{
  "d_model": 64,
  "n_kv_head": 1,
  "vocab_size": 2048,
  "norm": "layernorm",
  "norm_eps": 1e-05,
  "attn_scale": 0.177,
  "parallel_block": true,
  "init_std_down": 0.00577,
  "lr": 0.00425,
  "grad_clip": 1.0,
  "batch_tokens": 16384,
  "doc_mask": true
}
Each number is 50 + 10 x the weight over its row's rms, rounded and kept within 0 to 99. Layers, rows and columns count from 0. The size before them is the row's rms in percent of the matrix's.

# q: layer 9 attention query, 64x64, rms 0.0902, rows 0-63, columns 0-63
# k: layer 9 attention key, 32x64, rms 0.0993, rows 0-31, columns 0-63
# v: layer 9 attention value, 32x64, rms 0.0724, rows 0-2, columns 0-63
# o: layer 9 attention output (transposed), 64x64, rms 0.0716, rows 0-2,32-34, columns 0-63
q0 070:57 47 39 48 39 55 46 65 60 50 42 47 53 47 55 60 31 53 53 43 64 41 45 48 58 54 55 47 48 65 47 56 39 62 57 54 55 40 51 63 75 74 49 51 57 57 44 61 52 59 47 37 76 21 41 54 37 45 54 55 52 47 39 60
q32 113:44 68 53 29 50 54 53 25 61 38 45 43 51 65 44 51 32 34 53 50 47 41 31 60 62 38 68 48 52 49 58 59 35 62 45 62 64 60 49 46 59 62 69 45 62 38 57 39 48 44 51 50 55 45 50 62 43 46 42 53 47 43 38 52
k0 078:41 50 65 55 61 51 53 62 41 53 48 55 43 56 63 40 41 41 42 37 65 36 69 55 51 41 52 50 32 32 31 55 53 46 50 37 55 33 52 50 58 55 53 47 43 45 59 49 56 31 37 48 43 52 63 44 28 40 42 63 67 66 60 52
q1 066:44 42 45 48 48 49 40 39 55 50 31 44 52 48 55 49 39 42 54 50 27 66 44 67 54 60 63 52 45 41 41 47 61 47 39 61 50 43 67 58 49 55 56 66 44 42 70 49 65 48 23 54 40 52 63 51 21 48 46 49 48 46 40 48
q33 120:62 53 37 46 41 54 45 44 56 51 48 58 59 30 44 60 38 75 49 42 39 78 36 56 49 35 58 59 59 52 56 47 46 51 44 38 57 49 43 70 54 47 42 64 46 59 42 50 59 59 49 51 44 70 52 46 26 49 49 69 49 43 48 53
k1 098:63 70 36 62 34 45 44 40 50 41 34 29 43 43 46 42 58 54 46 42 55 57 34 49 61 56 53 38 36 64 59 46 65 63 53 63 42 62 55 31 66 50 55 52 53 54 64 48 35 49 41 45 44 47 45 43 58 45 59 49 42 51 44 29
q2 067:63 48 54 59 49 39 44 73 60 50 59 41 47 52 68 38 30 64 32 46 47 60 31 51 64 63 46 44 54 58 34 49 47 53 46 41 60 47 52 52 46 57 63 53 58 39 49 46 47 44 59 33 66 50 45 69 52 57 70 45 46 58 62 58
q34 114:56 53 29 53 49 62 46 53 52 50 59 48 60 57 46 49 37 65 44 46 40 44 46 72 60 29 39 45 56 37 56 52 51 57 56 54 62 51 47 64 56 48 75 53 78 45 40 45 50 51 56 39 49 41 52 61 35 37 50 27 47 40 55 47
k2 093:42 66 55 58 42 39 44 38 55 35 40 54 35 35 47 48 57 34 53 34 48 38 57 54 50 44 48 37 37 60 37 57 53 67 57 43 50 39 74 58 46 51 50 46 36 32 49 56 41 45 45 65 40 58 42 42 34 72 57 48 50 47 44 39
q3 072:48 52 51 65 55 55 35 33 38 58 20 24 42 54 58 48 64 49 53 49 31 45 38 62 58 54 68 46 40 33 59 46 49 48 57 56 48 40 49 52 50 50 45 58 59 46 51 35 62 45 53 40 57 42 55 44 51 29 58 65 43 45 60 48
q35 097:57 44 42 67 57 45 47 51 49 49 32 36 53 52 42 40 57 50 64 50 64 40 45 48 29 50 72 62 53 50 37 54 52 53 42 34 52 56 63 58 40 67 48 70 43 50 54 47 56 57 60 54 61 69 45 29 47 35 56 68 39 51 53 51
k3 075:37 48 41 52 47 41 57 38 62 39 42 51 46 52 36 29 56 43 42 58 66 58 35 44 42 27 44 51 55 64 29 56 50 67 48 53 40 64 59 53 55 57 58 50 61 52 61 56 31 49 46 57 42 50 53 55 50 56 66 73 52 35 51 51
q4 067:68 48 60 56 32 44 60 67 28 53 70 69 52 55 38 63 49 49 45 56 66 62 44 52 35 53 42 58 70 64 36 43 39 57 60 50 59 52 45 46 54 40 64 60 51 56 55 62 48 60 53 58 33 60 57 52 50 58 44 44 42 54 48 46
q36 087:50 43 50 43 27 39 45 43 45 53 66 65 54 41 46 49 40 67 46 53 57 43 59 56 58 42 33 46 51 47 45 55 44 52 51 70 55 43 52 55 56 46 74 56 71 55 54 53 63 51 37 55 48 37 47 69 60 42 30 49 63 61 32 46
k4 078:39 54 55 67 63 60 52 53 50 54 61 57 55 31 40 50 63 72 51 54 24 43 61 59 45 43 37 50 57 47 57 43 66 62 41 72 45 39 55 45 53 50 66 36 45 45 53 57 57 42 59 49 54 57 50 28 44 49 54 32 53 44 52 60
q5 079:60 45 55 41 52 56 40 68 66 33 56 50 50 61 65 52 40 37 37 56 58 62 32 37 53 56 65 65 55 47 31 64 53 55 65 51 44 64 52 66 50 53 56 52 61 34 61 45 58 59 46 49 42 49 66 53 42 43 60 41 51 70 44 46
q37 109:49 48 50 52 60 56 41 56 72 41 58 51 57 53 40 68 50 62 46 52 50 49 46 61 55 43 46 38 54 44 27 65 41 56 62 55 67 54 41 66 62 61 69 49 62 36 42 61 37 47 38 48 63 55 58 52 42 32 63 34 53 54 51 36
k5 090:54 57 48 58 46 48 50 35 58 46 50 37 33 43 49 56 44 53 46 46 49 53 60 67 39 39 36 56 55 63 26 34 49 74 48 51 41 28 65 54 54 51 62 60 49 45 43 50 48 53 42 52 34 55 50 46 58 54 64 66 60 47 36 31
q6 090:63 53 57 46 62 70 58 33 73 65 32 38 45 58 58 52 43 48 47 40 35 49 49 54 67 46 56 54 39 47 63 48 52 54 51 34 60 55 50 53 64 38 32 43 45 46 63 45 47 54 64 34 56 40 48 59 39 35 46 54 59 56 42 62
q38 088:51 40 59 60 66 59 56 38 57 43 53 45 50 49 57 39 52 31 52 39 36 38 47 29 62 43 69 36 47 55 46 57 61 50 25 44 46 53 51 50 63 43 34 43 33 57 45 51 39 47 59 41 47 57 46 49 39 41 35 68 59 38 39 54
k6 099:49 71 37 38 49 51 53 49 41 59 60 64 60 50 55 48 54 62 38 61 62 60 57 47 47 53 38 55 53 42 48 34 33 45 64 53 56 34 37 40 53 67 45 68 55 62 45 48 29 49 57 65 41 35 50 66 43 46 50 59 55 55 49 29
q7 084:72 53 51 71 43 72 53 36 30 48 55 47 62 40 34 47 61 56 73 53 62 51 59 64 51 40 49 57 41 51 47 59 58 42 29 52 34 55 48 55 48 43 53 55 49 57 51 41 49 56 36 35 55 63 53 42 59 58 51 59 50 49 51 68
q39 104:62 53 54 55 52 39 46 54 36 55 47 33 40 35 47 46 50 38 61 55 53 56 57 52 62 63 54 59 62 52 58 49 55 37 36 51 36 48 37 38 45 30 47 50 47 72 55 35 50 42 61 41 40 47 39 48 77 51 51 59 44 60 36 72
k7 084:46 55 66 61 69 41 49 53 41 53 58 47 57 37 46 49 49 53 57 72 50 47 49 44 54 54 51 61 23 34 50 54 53 42 52 52 45 38 35 55 47 43 38 37 44 27 46 65 66 53 66 72 67 51 51 49 51 48 41 34 40 52 48 57
q8 084:33 58 50 62 71 50 40 36 73 49 45 49 47 52 59 58 32 73 49 64 51 40 61 48 50 63 71 56 61 45 52 43 46 46 47 31 57 60 40 50 60 40 50 37 46 48 47 41 68 41 47 54 48 43 38 45 48 41 36 59 53 52 59 44
q40 104:44 39 65 49 69 60 43 46 52 38 53 44 40 52 53 56 53 55 52 67 59 37 69 52 45 47 64 31 68 57 50 43 39 59 46 48 51 46 40 44 65 51 58 62 47 43 37 61 64 49 65 38 39 54 53 39 61 46 50 72 47 27 45 46
k8 097:41 63 52 36 48 58 45 48 43 50 72 50 46 54 45 72 54 37 55 61 56 58 55 68 49 43 50 62 69 46 58 68 41 56 49 54 61 40 61 36 31 48 47 79 51 57 59 41 51 46 53 57 52 42 59 70 51 48 58 44 48 46 43 36
q9 092:55 35 53 57 49 61 51 46 39 51 44 61 47 47 30 61 62 53 66 49 50 39 74 52 60 53 61 40 46 27 46 59 71 50 62 48 49 36 38 40 59 39 53 47 60 32 45 45 62 56 36 48 61 56 34 39 55 58 38 49 53 58 51 42
q41 116:60 33 61 54 43 49 50 58 57 50 54 30 26 33 49 47 69 63 49 47 64 39 60 45 39 64 46 53 57 53 39 71 54 42 49 40 57 41 39 39 38 47 39 56 40 48 44 49 34 52 44 45 53 50 40 48 75 47 63 59 49 54 53 54
k9 094:46 37 53 44 50 52 45 59 43 55 65 43 48 56 42 69 29 36 52 66 50 32 48 45 39 39 52 60 45 48 56 34 40 38 49 35 62 50 39 58 45 44 49 69 45 57 48 39 47 58 58 55 70 38 53 55 49 42 56 39 73 41 48 34
q10 084:43 27 47 65 54 48 56 47 43 40 33 36 51 60 46 42 52 54 57 57 51 51 47 52 53 59 38 68 39 44 65 43 62 56 49 31 58 42 54 61 50 62 55 38 61 18 61 55 61 57 48 46 60 54 59 40 57 45 42 40 41 44 51 31
q42 082:65 48 24 42 31 66 41 57 52 52 40 60 47 56 60 36 60 60 29 42 61 53 49 44 47 49 55 46 52 53 52 64 41 43 21 53 56 43 51 57 43 50 43 40 41 46 59 58 64 44 60 51 42 39 53 36 62 47 54 38 56 67 40 54
k10 085:41 31 37 51 66 56 44 43 52 54 68 55 56 41 49 70 52 44 62 63 45 60 29 43 58 51 52 55 58 46 39 46 54 44 44 64 47 64 58 51 48 64 39 62 43 62 50 49 66 52 38 49 51 49 44 52 54 65 61 39 29 28 51 63
q11 080:58 52 45 59 43 71 54 40 40 59 39 82 46 26 39 41 65 51 59 52 45 26 54 46 61 40 39 55 48 57 46 48 46 51 42 48 61 54 63 60 41 48 66 40 45 46 57 55 44 54 33 45 53 48 34 48 51 53 55 64 62 53 45 53
q43 106:35 58 44 49 56 50 47 50 43 55 33 50 43 40 50 37 43 47 53 44 51 50 51 41 60 61 41 41 45 52 66 51 48 42 60 63 46 31 40 49 46 46 33 33 77 44 56 42 50 56 52 51 80 61 45 60 71 62 56 62 54 60 49 39
k11 102:74 56 28 57 34 58 45 60 56 50 36 56 41 41 43 63 39 40 46 51 64 59 40 33 47 50 50 56 44 59 52 49 47 33 54 58 68 45 57 45 33 35 46 50 49 59 67 33 45 46 56 48 60 38 52 52 41 43 59 46 53 56 64 68
q12 084:57 58 42 45 52 83 39 48 52 54 46 53 53 50 33 52 65 51 49 38 44 51 56 64 51 61 50 29 45 43 39 64 51 49 56 44 53 52 50 56 62 57 53 31 48 37 37 37 44 55 35 42 41 53 51 46 52 61 29 56 48 64 61 71
q44 119:55 64 52 30 45 64 57 55 58 53 37 19 36 41 48 50 47 52 44 44 26 46 50 60 53 53 37 55 50 49 36 64 51 55 64 47 56 43 50 42 61 65 45 32 51 47 46 60 43 55 43 28 55 55 50 54 54 63 65 56 62 61 46 47
k12 102:41 46 46 46 46 72 30 55 53 47 47 36 40 48 45 60 37 36 42 58 40 44 46 42 59 47 60 49 46 33 52 57 65 54 34 52 78 43 43 48 37 52 54 38 59 42 45 34 47 65 46 58 48 67 48 54 65 55 62 55 63 32 47 53
q13 105:55 66 23 42 45 50 51 40 56 58 58 41 60 39 45 41 48 56 47 51 51 43 51 41 34 40 70 56 64 42 35 57 34 34 48 48 50 57 46 50 49 60 50 46 30 42 54 56 35 42 72 51 41 48 56 51 58 28 46 47 50 33 56 60
q45 088:48 42 40 45 44 47 55 42 43 39 44 68 60 50 59 62 35 67 44 42 52 67 58 39 25 57 45 47 48 59 43 17 56 54 60 45 55 58 52 47 42 43 55 39 49 49 36 42 53 54 56 63 71 60 41 45 58 39 48 53 55 62 51 61
k13 103:59 54 50 50 38 52 56 42 50 63 65 42 43 40 54 53 50 67 34 43 38 51 60 61 48 56 49 41 77 51 29 59 43 63 48 56 56 40 65 49 54 50 56 59 47 45 66 72 34 46 38 55 59 39 40 49 45 35 43 56 35 48 48 64
q14 101:63 53 30 61 47 53 73 38 59 59 51 59 51 50 49 42 61 42 47 51 50 49 58 51 64 50 57 39 53 50 63 47 47 54 65 37 44 49 53 53 75 54 31 39 52 45 45 35 53 54 29 46 47 49 41 38 61 56 28 51 55 68 44 64
q46 119:41 49 37 49 41 46 51 54 50 58 49 50 73 47 39 35 41 49 38 50 36 54 47 65 57 30 50 49 41 61 51 61 48 52 45 33 39 71 54 53 54 36 60 50 44 61 40 49 71 40 42 62 48 51 45 50 28 57 40 64 46 59 33 37
k14 113:48 39 42 47 51 53 31 57 67 53 30 33 68 47 66 33 56 52 52 44 56 48 44 40 38 51 34 63 34 54 63 46 53 43 51 44 43 43 34 61 43 56 48 37 51 46 41 56 45 46 51 64 74 66 40 54 60 39 53 48 60 56 61 54
q15 076:66 38 34 38 44 55 68 35 49 63 57 69 43 34 51 43 51 38 58 39 52 56 50 56 40 45 57 61 58 37 51 64 70 72 47 47 56 41 49 47 47 59 57 58 37 49 39 55 49 53 65 36 57 52 38 53 56 48 49 42 48 72 49 62
q47 085:60 50 39 51 57 67 35 51 54 50 60 53 36 36 48 44 58 48 32 41 49 47 47 45 56 48 48 45 59 43 59 44 51 47 30 42 48 39 59 65 45 48 36 47 31 66 54 53 55 60 54 51 64 54 31 67 57 54 60 47 36 75 68 42
k15 089:55 55 39 60 46 55 50 27 49 34 57 47 48 49 44 65 40 39 42 54 56 73 42 31 37 59 25 55 46 53 43 42 49 52 56 51 66 51 32 40 58 43 48 47 65 51 26 47 52 65 61 59 50 39 34 47 50 59 55 50 46 58 47 54
q16 089:58 52 57 41 54 41 55 72 46 34 56 62 48 62 63 57 50 63 51 30 45 62 48 56 55 66 48 40 46 51 63 47 45 86 63 38 60 38 48 41 58 52 57 53 61 36 43 31 49 53 43 53 50 39 48 49 46 59 49 49 42 55 52 64
q48 119:52 47 52 56 46 49 39 47 55 40 67 42 49 53 48 46 60 70 41 40 38 53 45 69 67 43 48 42 41 60 66 51 34 80 58 37 56 59 63 67 57 52 68 46 46 50 36 75 50 51 51 47 43 46 56 52 41 49 55 47 51 36 51 41
k16 102:57 48 48 71 37 42 41 55 67 47 41 53 60 40 37 54 37 43 42 34 51 45 50 72 55 54 64 51 58 51 41 53 41 47 32 54 61 48 45 30 59 29 49 45 65 41 45 38 59 55 55 50 43 64 67 51 44 63 48 43 52 65 40 38
q17 100:42 58 63 54 51 55 23 54 54 60 35 37 67 46 72 59 43 38 67 59 41 48 50 50 36 48 44 44 68 54 47 49 65 62 30 57 52 55 44 52 35 59 61 54 55 54 53 46 51 46 67 58 47 39 48 56 66 39 44 44 60 42 46 37
q49 110:53 50 44 49 59 48 43 55 51 57 52 57 50 48 51 50 53 35 52 55 54 31 55 47 59 45 44 29 70 41 42 64 51 61 59 55 68 43 46 68 49 47 47 45 82 54 49 47 35 58 62 47 51 49 53 61 68 36 46 24 41 45 64 50
k17 102:28 65 32 36 48 45 57 48 51 63 63 68 46 47 39 58 51 37 65 60 61 41 46 53 45 53 33 49 54 57 62 33 45 56 64 68 57 44 60 66 50 40 46 36 51 56 60 52 59 41 50 35 48 39 54 51 53 50 43 32 47 56 61 59
q18 107:49 42 56 52 52 53 60 57 57 29 60 62 53 56 42 66 68 52 41 41 46 56 60 37 43 53 38 41 53 47 70 64 43 63 53 58 74 52 42 48 48 56 47 42 64 45 39 42 52 34 33 65 50 37 61 53 51 47 37 57 25 49 50 48
q50 124:49 39 48 69 34 54 50 38 47 45 67 24 33 60 48 37 58 38 62 51 58 54 48 62 51 55 47 49 52 63 44 46 46 63 39 43 49 33 41 71 35 56 47 61 57 38 44 55 61 49 51 58 36 38 42 54 46 48 54 68 37 40 47 48
k18 102:48 62 52 57 61 62 50 53 41 48 52 70 51 56 33 81 49 43 42 44 33 50 57 48 54 43 51 52 29 40 36 48 49 34 66 52 55 64 33 63 37 39 57 57 52 47 53 42 55 55 55 37 39 36 62 64 40 52 47 47 58 51 45 40
q19 111:46 46 36 54 51 50 68 60 50 52 70 62 44 70 51 42 54 45 45 49 50 40 60 33 66 59 61 61 46 64 59 46 45 55 49 33 45 54 54 46 57 43 55 48 56 39 53 35 43 58 25 52 56 35 40 39 30 47 60 54 45 62 67 45
q51 106:58 57 31 40 64 37 48 60 45 80 38 58 45 50 50 50 44 50 38 53 56 43 59 47 54 54 64 52 67 71 33 54 64 40 41 54 36 52 56 53 58 51 45 43 47 46 53 49 34 58 43 51 63 28 60 40 39 51 47 49 49 37 65 49
k19 126:33 44 43 69 39 49 57 59 61 60 49 62 41 63 47 43 38 46 32 40 45 59 40 52 51 51 71 50 40 69 49 54 46 46 44 58 37 61 59 50 49 46 54 46 61 49 64 50 59 46 53 51 37 48 41 51 40 18 39 55 66 62 50 37
q20 097:45 44 59 33 56 47 59 63 45 67 43 54 51 40 55 70 66 57 43 38 47 63 63 44 54 53 56 48 46 39 39 36 56 57 48 45 40 69 38 34 40 41 50 53 51 60 59 52 41 33 36 47 46 48 48 57 58 38 48 55 30 43 77 52
q52 122:16 51 59 46 44 58 44 40 52 53 35 39 65 33 62 69 58 56 30 47 50 68 52 44 46 56 42 55 41 57 41 53 55 56 46 47 39 55 51 47 27 59 56 45 45 52 54 67 47 56 45 46 63 47 43 54 60 36 40 61 50 45 44 56
k20 105:39 38 40 43 32 59 55 53 47 51 54 61 47 58 59 49 60 45 45 48 53 64 56 47 42 60 45 73 36 44 34 51 61 62 44 62 58 50 39 27 47 40 55 51 57 59 46 65 60 57 46 39 52 52 48 65 70 48 41 32 54 29 56 37
q21 085:56 62 63 48 48 45 46 53 53 47 43 44 50 36 50 28 38 67 39 41 60 40 55 64 56 58 50 48 63 47 50 53 49 26 44 40 45 42 56 53 72 57 45 59 60 43 43 46 41 54 52 48 64 47 60 65 56 73 52 29 43 40 55 32
q53 117:48 61 66 37 52 54 59 51 59 51 42 48 37 53 54 26 34 56 58 34 39 45 48 56 45 45 57 56 57 48 54 53 50 41 62 43 36 52 59 45 46 61 78 47 47 49 43 42 43 69 56 48 61 34 42 60 60 40 35 24 44 52 55 44
k21 106:41 50 44 35 65 52 47 53 70 30 41 49 46 51 37 34 43 55 53 45 49 44 61 34 73 57 44 44 64 60 49 55 47 45 51 69 64 40 50 52 63 49 56 41 54 47 55 47 56 60 43 57 64 47 58 50 32 59 32 54 57 33 67 59
q22 098:58 57 46 51 51 44 36 35 75 57 43 51 50 41 53 48 57 43 37 49 34 58 38 35 44 51 54 43 44 30 41 63 39 33 61 59 52 34 63 51 57 58 49 48 35 49 72 50 46 51 50 38 37 44 46 46 49 41 63 39 71 40 43 46
q54 095:68 57 53 56 63 44 59 28 70 62 47 44 45 42 62 51 54 53 41 32 39 63 40 42 47 48 66 63 52 50 42 41 44 42 48 51 42 29 63 47 35 52 45 47 55 33 62 53 61 51 46 51 40 51 54 52 37 48 74 37 54 45 45 39
k22 098:58 44 73 37 41 52 50 43 51 56 51 51 67 41 66 52 48 36 42 55 43 52 48 43 42 51 57 42 61 48 30 61 42 50 59 55 44 34 33 45 49 65 51 55 32 65 55 56 57 77 50 47 68 42 43 34 46 58 59 50 55 62 63 45
q23 109:44 57 50 61 40 51 42 50 41 43 56 60 28 49 56 55 52 56 33 41 43 57 61 38 53 61 49 57 57 48 51 43 35 61 47 59 46 39 55 44 61 36 49 24 56 46 46 52 37 47 32 62 54 23 51 58 51 36 61 61 29 40 46 43
q55 097:55 49 60 58 51 63 48 52 49 41 55 61 66 41 56 68 71 52 43 50 49 41 55 49 43 57 45 63 56 52 39 43 55 43 49 34 40 37 43 44 65 59 46 52 49 58 41 40 60 48 34 72 30 55 34 56 74 42 32 51 48 49 41 59
k23 097:46 43 67 51 49 42 54 48 48 51 57 58 29 41 33 49 44 52 39 61 33 50 40 43 42 65 56 60 54 45 49 50 36 35 50 66 50 40 60 60 37 42 52 49 69 74 58 57 54 67 55 54 36 61 45 61 58 48 37 51 39 45 37 34
q24 104:61 46 63 65 33 49 57 54 53 50 48 57 59 50 53 39 56 40 59 61 57 65 38 25 49 41 42 35 55 56 41 43 52 37 44 67 55 48 62 37 47 41 66 38 35 49 60 38 65 51 38 39 64 47 47 58 61 38 42 62 54 39 60 48
q56 093:56 37 35 50 48 45 57 35 60 41 48 43 39 51 33 41 58 39 44 51 45 44 43 38 65 46 68 58 30 66 63 38 47 52 58 66 57 37 50 54 49 42 64 37 48 48 32 61 69 44 42 38 57 62 55 47 49 50 44 44 38 37 49 37
k24 102:55 56 46 67 46 50 49 45 53 36 54 50 55 46 42 53 68 59 43 45 47 51 69 38 50 43 51 61 37 66 38 69 53 35 55 59 44 37 65 65 46 48 47 49 38 49 57 49 52 59 39 39 41 50 67 44 71 47 79 41 53 47 47 34
q25 090:50 37 58 39 42 54 59 67 45 45 47 42 53 53 43 57 45 59 50 46 61 47 29 32 66 56 43 62 51 52 46 47 67 58 48 39 55 65 48 34 26 35 57 45 64 37 49 50 49 44 62 39 42 50 71 49 44 51 27 56 61 55 54 54
q57 122:43 53 37 44 61 58 50 65 42 43 49 53 47 53 51 58 44 49 44 56 68 37 52 46 71 50 64 54 49 62 31 49 70 31 43 40 36 57 60 39 51 52 51 45 59 47 56 45 43 59 44 50 47 72 43 57 70 56 27 50 68 41 54 48
k25 109:48 52 31 52 51 39 63 46 41 55 62 58 61 21 49 33 49 61 47 66 68 52 49 46 59 48 37 56 63 53 58 63 46 46 56 39 51 56 50 50 29 50 45 33 58 63 51 56 62 38 43 67 35 57 47 64 48 35 41 49 54 44 56 50
q26 079:56 54 53 48 75 34 49 35 54 44 75 51 48 34 33 44 38 39 52 42 65 48 53 38 34 56 50 46 48 36 65 41 60 57 43 42 54 63 56 56 39 55 50 55 43 53 56 60 49 49 43 42 28 51 52 46 65 39 63 47 46 41 62 37
q58 115:53 49 24 50 54 44 47 41 33 35 66 67 49 62 47 48 46 49 51 37 40 46 58 46 42 41 54 57 50 33 60 54 43 61 49 57 41 70 51 57 38 45 57 52 60 76 37 49 53 40 34 58 67 44 54 65 58 52 52 61 52 62 61 44
k26 110:42 54 39 46 54 36 51 45 59 59 57 73 37 56 58 48 49 57 37 29 61 47 44 34 55 54 47 55 61 59 54 50 54 48 54 32 47 67 38 50 41 50 50 56 41 30 59 28 59 60 54 37 56 62 55 41 61 53 55 75 49 51 41 52
q27 091:45 45 55 64 51 59 53 38 46 46 46 57 49 49 55 53 40 52 31 62 64 50 30 39 31 71 52 53 50 44 39 43 65 70 58 76 62 51 52 58 59 41 57 39 60 40 43 59 50 55 44 48 40 38 31 49 63 54 54 43 63 54 52 54
q59 113:49 55 40 65 47 58 51 38 40 60 34 59 45 62 62 42 50 60 29 54 69 40 28 53 35 43 56 57 35 45 56 30 49 57 51 57 42 57 61 57 62 52 47 50 55 24 51 67 46 50 50 40 41 41 45 44 45 44 58 47 60 57 56 39
k27 103:53 51 66 43 52 53 49 45 56 49 45 53 52 47 50 57 37 34 28 51 50 63 32 51 33 55 54 52 72 42 44 71 70 54 60 52 49 59 51 51 52 36 50 39 59 48 40 32 31 46 53 62 38 42 48 33 61 42 66 37 45 48 56 48
q28 107:38 47 66 58 43 55 51 52 53 47 57 55 38 36 46 56 47 40 71 37 66 45 37 50 55 48 25 46 51 52 54 39 63 45 68 47 47 32 46 42 45 52 51 42 57 44 65 53 56 51 63 35 37 64 52 44 72 67 58 53 58 33 56 43
q60 110:57 65 66 78 51 50 47 55 53 37 43 46 39 41 62 47 45 53 56 44 55 48 60 37 43 63 29 49 54 48 60 50 47 48 72 51 55 38 48 34 40 58 37 57 48 45 37 31 44 50 57 39 53 72 67 44 45 57 56 46 49 59 61 60
k28 108:56 38 50 48 59 45 52 64 37 45 56 51 49 45 45 47 45 55 52 49 43 46 64 40 48 29 58 49 67 57 52 58 63 43 71 45 34 58 51 35 54 66 55 57 42 66 24 37 28 54 50 43 46 61 53 50 64 75 46 47 43 52 58 52
q29 110:49 57 58 59 64 50 54 66 46 63 58 46 40 54 38 43 53 64 62 50 67 75 54 40 60 57 45 70 61 49 57 45 47 53 64 57 59 65 51 46 39 53 64 58 43 43 47 37 58 36 48 39 47 51 50 43 55 48 79 51 68 44 48 58
q61 098:39 62 62 47 43 65 51 54 52 39 54 62 57 52 61 46 34 39 56 54 46 76 51 61 58 69 43 28 49 50 49 37 59 42 62 24 47 57 42 52 53 43 60 39 39 30 52 56 50 45 51 44 49 41 61 68 58 45 52 56 52 47 37 40
k29 105:61 55 42 50 41 67 42 59 42 66 36 51 46 48 50 43 45 50 61 41 50 63 47 34 45 43 66 54 54 56 40 63 66 46 62 54 66 69 62 46 35 35 33 60 54 45 50 56 64 47 56 62 44 47 47 42 51 69 36 68 51 56 40 37
q30 104:67 45 35 50 73 68 64 43 41 41 52 53 52 54 57 48 63 51 48 44 42 58 40 45 54 43 68 41 54 50 46 54 43 59 64 63 48 57 64 54 52 40 43 47 49 38 25 44 61 43 58 49 51 29 50 36 42 45 51 68 45 57 31 43
q62 136:44 54 20 48 54 56 62 47 53 49 54 47 42 73 60 45 64 51 62 56 40 34 35 63 62 52 58 46 48 55 55 58 53 56 59 66 51 41 48 53 40 44 39 54 49 50 41 44 51 64 65 54 57 33 52 41 47 49 33 72 47 65 37 41
k30 111:49 43 39 63 56 59 65 52 58 64 46 47 34 57 52 56 59 45 39 63 48 47 41 46 51 56 52 56 47 57 62 47 46 57 59 29 63 41 66 52 54 49 51 28 39 41 51 44 57 51 83 49 53 37 69 46 60 35 51 58 61 49 60 60
q31 090:49 43 50 69 37 36 52 60 45 52 44 41 75 52 44 59 46 36 56 33 50 58 44 32 44 52 34 50 52 47 70 48 57 44 49 46 60 45 31 44 49 46 48 54 49 43 41 40 53 56 55 60 44 41 29 35 42 59 41 64 62 42 47 73
q63 117:55 55 39 75 48 45 53 37 70 44 55 52 74 24 36 58 42 55 51 50 39 60 35 53 40 51 53 53 40 58 49 36 62 51 51 64 56 48 50 59 47 60 46 47 44 51 43 40 57 42 55 57 52 38 32 33 47 51 50 29 60 47 47 59
k31 113:62 24 55 56 43 41 49 51 56 52 53 52 48 47 40 54 34 60 48 50 30 47 60 56 45 46 43 49 48 46 55 44 70 57 71 63 69 55 49 46 46 55 36 58 41 78 48 53 53 43 47 42 51 64 33 32 54 47 52 47 68 57 59 55
v0 096:49 47 57 47 72 58 58 57 39 61 56 43 59 57 52 43 42 38 46 52 40 71 51 36 48 54 61 70 57 57 45 40 50 47 58 32 42 45 41 37 75 43 50 56 52 58 69 22 65 42 56 36 47 51 46 53 45 54 43 51 56 42 56 44
o0 095:41 47 59 43 32 49 48 41 34 47 44 31 44 57 53 62 34 61 54 50 49 30 41 62 53 39 50 50 50 47 42 38 30 45 37 64 52 46 45 53 34 67 43 41 62 44 48 41 41 68 67 49 69 60 45 43 55 57 34 52 43 52 42 46
o32 107:48 50 55 57 77 52 32 61 60 62 52 65 51 60 46 47 49 42 46 54 59 56 61 38 49 49 48 52 54 57 58 68 62 67 52 46 49 50 63 57 54 38 60 57 29 61 43 67 51 36 34 49 43 34 48 31 50 44 66 35 43 54 47 46
v1 089:55 42 55 29 44 52 55 58 52 42 34 51 59 49 37 49 64 52 54 49 50 59 63 52 60 55 29 30 77 41 64 51 59 41 64 46 51 40 52 55 38 28 50 57 49 37 52 55 46 50 65 49 61 56 33 49 56 52 35 54 50 56 65 46
o1 090:48 59 44 51 42 37 42 59 55 44 56 54 27 51 54 60 49 54 67 55 45 35 32 62 62 28 65 48 48 55 49 50 32 54 56 54 55 51 42 51 62 43 50 48 48 59 43 55 75 70 42 44 61 50 70 42 41 62 61 55 42 51 35 47
o33 082:75 44 51 51 46 45 62 45 54 43 53 43 59 43 49 47 41 50 37 47 62 47 44 46 35 56 57 54 52 52 60 30 52 63 38 45 46 36 52 50 44 39 32 35 36 40 65 58 31 44 62 55 34 54 57 69 46 28 51 43 35 55 56 45
v2 105:49 61 47 55 55 55 49 23 38 51 60 50 62 58 55 55 37 43 42 54 70 53 44 34 44 57 56 58 27 47 61 43 45 41 47 39 56 52 47 30 54 57 39 48 58 61 40 35 61 58 67 59 53 73 47 49 51 62 46 52 55 45 68 59
o2 103:43 47 63 47 46 40 59 67 57 60 49 53 32 51 40 36 50 60 40 59 33 41 59 42 32 61 58 60 63 55 49 47 42 38 49 53 44 60 29 56 49 57 55 40 55 35 57 50 44 58 31 55 47 46 64 49 43 55 56 29 31 54 31 51
o34 105:59 49 46 63 64 51 46 48 46 50 47 49 65 54 71 63 44 34 60 44 67 50 41 46 66 45 38 50 53 57 48 57 61 56 45 62 70 42 59 64 41 60 59 40 52 47 36 45 57 47 57 40 55 49 46 44 59 41 51 74 79 49 52 39